From a checkpoint of a small transformer trained on Wikipedia.
Size: width 320, 8 heads of 32, MLP 1920 tanh GELU, vocabulary 8192, 27.7M parameters.
Each number is 128 + 24 x the weight over its row's rms, rounded and kept within 0 to 255. Layers, rows and columns count from 0. Numbers have three digits each. The size before them is the row's rms in percent of the matrix's.

# up: layer 8 MLP up, 1920x320, rms 0.103, rows 306-325, columns 160-319
# down: layer 8 MLP down (transposed), 1920x320, rms 0.107, rows 306-325, columns 160-319
up306 098:124128159126117161157135155123140125162147122136159140128123140105155110126187129146110126127134118078144099149129152111138178124095136176118129113070096124133164135145129159122152105106144153107130136130130119166146171107114144112140093113113105129120141135107157127125157126181089105128124095113152107088157136113100146096130165150164132107140153136121126113116117101053149131158122129144137156107095130082114138143154115142125155120113124094198115135192122109106101112128162150
down306 088:143123103137118093119137111127072127119101150130135127112139148167147139122074124116128171161150148128124128166111116085090098166142101111098133148149166140106165138093118134116106145130169132121145123115125107078103112126138124124158179191104157120141162171131122129140132122120146141121103122138123141115097097113139134100152095101109160167134121101150110123154128107151098146108140162176123142098115179121124079133134137102125104133127130138083122107110104142140119121149126125
up307 089:139108128159129089111141113092125119145123129133150157128125088132122110156136140129140126134143194143113113111135153159113132123129152116173091111138148137129113104108116137098159096159145129171130081114131130140139139160112125067090110124135133118117126152145136101057182058114117091134121142127127163119136123120143083128151124090151119142141100166143132153112142136097104096186137141107092180129131113151116103188129107128120147108150084074137160100136131149127148179123109132
down307 091:126115148113118117166125098157138133147100127166138170146101134131128137128150140160114134183138113129180094150120111117125152127156131135104150141133164131208096113103128126104082152127090136123124120135144185127124108082127163135121120105142161147128133133151180103125101127119126132154150130121161199100126123154108104108118138127141134128098148108070106106132115148087136100141128086124136135158144134118090097138102101069099104090128170130126163136122130159156118160150139107
up308 097:160110164134139138115155123150093122141158140126092167131137140119164148094122109110151155125143141158077098114160122107124210125123144183135141132143150139103101131118154129185133143130158132135122166155118104112142113145087156122120107097126135091131123153115135142153130130090142123123106132122101093101138122147154124122122100143136139166103133129123124123132068116122137119098112131092165100090134127108140159110162094162098108084143088094081138127144117192127139073132175142
down308 097:122126138113091145131132111129123114120122088148145172159142159120145140166135118117127138138130075094122107093138119164131189147182160152125075127134139136131158100108101129150126157100124174116111130149115153093101105164151089092138129153123115111101134113100097081128160070111094134137117123139122118113134084121167136164165134150143099135115126123137138143146121091137131122143107113145121145142067106149118092110141171134117096128157161157157146121174114120130122151122083135
up309 105:057116151137062139153133118124134136177124142148127116114106174133157095124121142136180113147121163130096172161134159134134151180166119115116152147109141120156171087144111124129120137124124098123132082145120118135116125145138116120132094117159185151123113137142132095197145141149157133149114149121138110113166145142133135124134138127139080135121151132145098126149146144148125115177136135118150120092089120111106112072120095116141187113140098095127162145158129134103148146125133131
down309 093:197120088111189101133106111126147135087101097126144159138122091128102177120107092114095089126110102128171115120091130125128119108108118135140108111183156151091105130123114128140144123135122119119145146116129157116130100124122121129101155163112091113098134101148142146094051110130119103123174141144120110139091139161118142124136148155114166113122150154110170140102128124128123152109109117146095151159179154133174140119141182119121065149139112141092109136126137129139125116126136126
up310 100:201120130139121148099194129088148167124125145142102156157128166111137123120142115117137143141109149143143092143108124115106063143136125110126108143116116125133092111125113122111140126121106154077085101088112161111110125162128126142092125103091135193179168156125130091164143120112172162112102099155118085133100108142134108181131138132153110190127105135146131125109182156153104139120118145108159119140109130123127125133137120138145169101128114142141123139108125108108100105109163126
down310 100:119105109085158074154137141128156168111111104115114113127157158163122161144132086095101115109125136132100145136133141157104098124132139121113115100201151143140149157102125161130096137134151163147136094164119135154139120130148131116107161121131107194099119160096108129143090118101141148106115149142160112129125073131127137176155145156133141081134138124110150139155163152133087114127119133090130104178110149153102147117113089149141108094105135110177126150137134147084079119114152084
up311 112:174133155190104134119114144146127152104133130127128102126102158102114122151095098133111115091092130141139111122169123115105146087109087146151129165116130089145171151110152144118164119152093145110142126081159116138162147109124134134120126124069128073138111089150104115138096128115121074084110107120134119112142145093114156132164144105119189110088111141128114109119158142169138148152104124129143133131133129145105090163157130133118124160147178119084126113096177134129162097159108152
down311 096:142114144116142131133132168087104133120116134093149147106123115150127141128126132154169142110162090139185149120136147104123098157095129124159104117122154176133098092135100132136119175128172124101122137111120103158129162089152103109132120170099150187131130118146125135110150124134115089165164137160108126124140171087095088178126134144168167140116116121126091125099129147129115133090188138130134139173121139085114170131063151122115098117133104160126128165139105120083123125123147120
up312 104:124109138073104089136130147118134113131184144135106137164157137144101136106107141127134160121176157152126112112092119133168157104110174101126135144147167094119112150114078138171138152128136115121150130117114127133098173160109151148131159079102100138131163109076147106135116101130117142143135166101143118086104108126151136104119141142148093146157150140144132155108118128151103130129117116085129077143087097069168106110118113109113134127130087139123113166158114165110126130116130181
down312 105:170113127122157118148129110107109118086127131117135130136135119145104087150080137103143122124122163105138127179107139113108113170133110150127101145135119160090116120127143126164138166112134157122113137077125114151138157116188140151117173124204147187112140130163111137123133171108092110163127096113158102118110117117118164066116153124158166166147130108149135124148107138124156149087147142143079140142136118164126112124114135136121123143135124093121103159140154159119131104165128122
up313 102:148189122136101133181137108162146132130124178178124126135086190159144126154111139119089116129125118116107132131102171141138111145085101123126151121145121112130126129148133158086086102115108163117093137109163129147115138143114136119082091135079127131127086144168125120121142116141147134116147092093122136110149201130122105098135166128148127160109104097128144136158094122177135151070144154139120117147116142135172140123123108135171125136093148134176163095115122132140115135137153140
down313 102:115124138120119116129154156126155129110135160112145136113118137148121113122119150169100131120115112148088121107139156128070140095139102123138146064126127094161133211122144132143134126121127147135159124156157155157112139077129124103139117141156139101129122147109103089124093111096115122136104145130105139113107157071127125111099102141138089145133100125120127141132154136138126089103137119105128115096114135150138162195141139104133113150153117142094142119062083160147145098178147151
up314 095:152102120121132107109138106102127152139140139123108201133133145105106150124116084166138134134155153102125125136144125153093142124137148142078141141098082060121130143099136130108113172137147132136131131140144146065127068151161136122125117180137156125131133109154132103194085153098137168106091132136137095153090140159102105125156157112146135154147124089110147098118120132151101108097118189152129118112142156142156124135109097110123149119132114143126152135156130178126118116156166114
down314 097:147143138078155105093136131137146140137084152140122126145092115130121108120133153150113126186136118093143120102129116078119133131109122075141115094125099143136120158133105150132145112088135132130116107140124142161178146127071144163125080143119136119195093165111142132148159140112138070159111096154113131112181178120136103132089091110122134125120108198116084146176173116157164120116110118134117124143107154095103133098145076124125081148120110135089106124145121138160152158139145134
up315 107:101147145064094136080073159123143146110127089137159094119131105162092152100091118124123149161137109138132120114102108139092106111148113129138105106144101102140136117106151118129178125164106120185094115098068120101126112138139127118164134115125111186122150105110148144131093150131137114124114093065106107108127146128122138122118143123139114131137126106096130174105131145140105143150115111077115126121136108153115139149144167111113119108123162112152126075131090162181128064126120103
down315 089:192126100164170106163125121111077116158129134083099144157118158129137173158120078133172098111125137089159138159110144130141091144143138125149115139155179133137119154162109158133079102129127095139113123113175107118112127146126164099117131150138158116131097152141114108116111146128150121142127118139142129149114141119108133133141173138137191120119099130097125137154062131109138136166164152158171135118136121119131138179136161105138109132149131143089134184090119141120106139115148142
up316 102:099123119119138158122131113164096146097146118104113144144122097146076122130127090119146130146122115131074145143170131141090162086130100144148212154144150124157157136116140088055110118090138146110096132121175122127106092145137141114129134156151153126159114110188134159107116145165133139087119144120117095134135136120121136153143111079145145098176131132173156153121129148081107117169120134124153107132098124117152115129140130124121119155094116129103157091145125123142118121161146104
down316 103:075170116112127111122090101120095141136123112139113130075115110130152110125098129124085131146140107132107140111143170137106164128107168168151130164121114120142124096119109110162161110156137133166161134146129122109112153151133123106104167131133147152143126136120077152103083146112127130154128150180115105090132132103130126142091170104100108111128138131178122136114142152122102168114139191182135169092133112139107168164162130123108076097127122116111157121122155167133120120124123095
up317 101:112140101177154075136090102112141172084095129153117142163099108161139140156061138098131127149094115158091119105150134101159140145088143154107115110144085128152163122158111103091146141137134128137136080142109098106149127130151101115110107157114168119145142106124112145150177112137134118123128120151148132140110125124120136107140125185140126136100122120147113141139124115114164116155160080117134148124087178100130112147158100087119159114118141113101101118114159140179101132108099127
down317 098:108143124109143147147143185130170140096143148114151135116142125114082119146123116157114146107169092126123134134086184110138113134123150092126117135116074141120147116112135127155101110136141125133118175156152143127117129100142152127128158125138152145152088125122121171125156194088109144162124142089126116099148167131166134155114164079105133122150111144089134134115141139101125165138134189124132135126069129136149136109118050127120113152137139151170098135150113105113131159117125127
up318 096:100122112138130123115160122131160130131105154133138142122080101143171084114128111103100087152145138124155095105147134113112189136107141176154154097132128125139140155130116123121169116163141147112119162080152128118113129122150149126151143112150142099140085118116100122118137138134137133168113095114118137098119088157107121151133102117131147137128122113116106141124127124105108140112154149186194146126127104124184141162135127153114143140117143108125119133187124140146115107109126151
down318 098:148144147128092095123176109093082136172177068104163199092110170117080143127127119140152150151176183115125130117104116111137147125158153102106137118146150113124132106130166098085102144141135139127153118148124132148112106080096132128151112139122130135124180108095116144134162143138110102142114135159128107159151092119121165094123104147136185107103118197110168147143130125092126101165147151118096130139107122118147121146182146101104105124160108128147135098118144182126107129107158135
up319 101:108128083172119096123122142149165143125172170129117125140151122142125112115143139101101100145126121153128142139093119131063140124171113125105131078101123155131141148123096107118154140109140122152166127155135084107100091159155119101096113143122114168150147115112135107154122102129118105134153147102145112140134124156131182119139150113129135125156168115109143126081130137105110130131117124132131125111116164122120141150099111105132149121133136163119135148152142141131146126127081143
down319 100:163167117130104128094137108153134156166112104105115149140113145076143101112105157133122133114142152149078137163140087137144138148145192084143104132118179125138087124141117076121142139116131110123128143155151058140127148128109136119134133167159099111146136128133134122106118115117136087079151049145160156119100121122129129132180128170092105114154095151157107165176110157143130175099096097106137149157113148130181182141100164131144112133102104111134102110137124144150138121104085114
up320 097:129098108166110107170090134188112161140144159109154161094099148144098139156115088143146161131147161152124117147105110134129148114131114105151158132137102124079155130125091135129129163150110164117137100157117147126118129132113162134173135148081079124151112128118161138121132108113134107111127132158139156140121166117142130124103115140150116145104112171136121171126107154155129153150122151175136096145178153065128131132053155079126107075121135149108155130131122093126147171115143121
down320 093:141161149123156106137159136094151110105158116146120138119155114142173108111111154106146094107122109148108153147133153113090140113113143102127127149110114132179087132113180109134119110066101104156108110111118130155105127111126118153069104113158166155115170104114103120151152148147163153177127121114158138142168150094124107127114135150125148111134145124179080116072187089099121112114115145142132140130107149165113121146094127178147137141083159146144069129117091134137125134133133128
up321 092:114157178141132074124140142116127084113163152101151110075086116116115132136145121094103143133129108145148116110141168114116124160133116112161149157120110134125148096119141137130126105141128112135112114095164112104159169171129168126136108164108148124119115115109135172157161123103144167133107132110166118169177102206116105129150112117101151099117131131157122090128119117147111143121116150151099112117138137112161138168104136150134066107147098141131109163110064131125113150122123133
down321 098:168130081134105131149163150117140112156100151158090105134128151160115143137119122083147163124130094132084141089115103163112141098135162119109120118147125108128126111106149088154087146136122107117117090128119159168146151123127087173131120149091175116092102069136127172112178092118156178109140139100135119159129140132115134119137129151078140137145125112076115163160152157133129128161164147101100147089107111137144161148138112146097112103108118126140132092108116166109107129157142135
up322 098:109136137112146170112148105110166126150125145129135129169146127142093145146156131100129131112108126139138130075120178130127118130146094146118110163151136078131097142114115131108107174171158107119104086131148142141126149122121151111133145119150141127109132131145109135134131119106131110114097150127084141150102105157133128150153106125168143187169123100144141125136112138163098121150124141099152133109128140103087092168124130117110107138134086152123075139115175106122132118106170167
down322 104:114124105123150114121098153151124139103113095098109156096111141142077101095112146162157114111147153128110135145128149133091139132138145106128132111164082151148155101191134148080157134150141165134151188134092097099135108170092103071128110143137109130138114139144086160065117134138096148170126101123103119129099096121122123138084146121084136101153090161109108144174125138121165142075137148136160185104162117137138122174175099118117154161166117112144139162153117135123108145133104171
up323 098:156078114090103156100137127154124102103169125123130140141113133156130123116116154126150085135130118117115142159113137115176103146107132126182166151146115107109091140091107144134144122143115163114135115149072138158133144140150164096157164152098114151129085109142158146099117130134151134135114096127115112122150148132120117151119108135143178148108125105094162137094146106127126165158099157122084133159119088111097155155126175087112110158130180134150108181149189104141107156146131125
down323 097:101166141131170157102090116088128140147137193110112139114150152121144092137099135120152166149120128152173152150121094141088142097132184118175167103139125123106143133114111128147137109113164147113154095095119117157157141054122101141108124143115125130108130109140157102129123115142118166132160137141139122137078168143162096141081129137117160121128126081116122130121105137083115180107136119082118116095111124142176124131176108130096152125143134099083176133108102157111119117114072138
up324 100:142120115109146137110151141146166176129116115133098120145137150098119124136153087131134177112112142146137131156126117127134119123147105148152098091140141166129102113144127150152111114136120127173148088134128130162135153148124149174095124094121100104164124056052119114120129148147127113114104125147152131137104131119119132094148070132125132188132165076100126116143161125127111115138129122136098143123124116134102051117108092123158138112116147096107133082133109127130136120135115149
down324 101:137139097111120121133174138124148162125169127113088122147108134125179109175165161142160095154076126103129132138140151150132141165162086109155135190100123149095144135148198130132129107131128074147117137111137148109138146147107124128137128115151107102162135081084139176144153129119083122156115117115124095148147114185120126108148137107155171110103157116187135140148202121115129163148126117102121137098122144169109137123153159111115138105098131145139156115098148133145090126152126116
up325 101:127089126126139094083144117094118113140118146154092089108128126141155105138105124106122135131131151117160123116138142152103167138166148110085136135117163118138158128111110130128139111126133080131087149173120144128177102121159139120182150152155082096160163116151102120124152158116114112158101131146134164128161114112103095119143099120148113096165098116132145126096093139137120115127130099107179170121130132148119160165150108108139131128079143107175141127138153100117128114114155107
down325 104:145110154116155142124120154128123151129112150153130132099124159125109106143164150112083123138167102107147131172102131112120142150139140122079111134096142126154154122133121119126132118083142141137140127136118147166152131144160146138143134162143087130150125156117149119113072167108118118169129141088094157112131163141137107123102127147136130142166172120108134138073137115129129103121156150127109118188138120106121145183128112152137170080126128094115111174125128129120144120127086098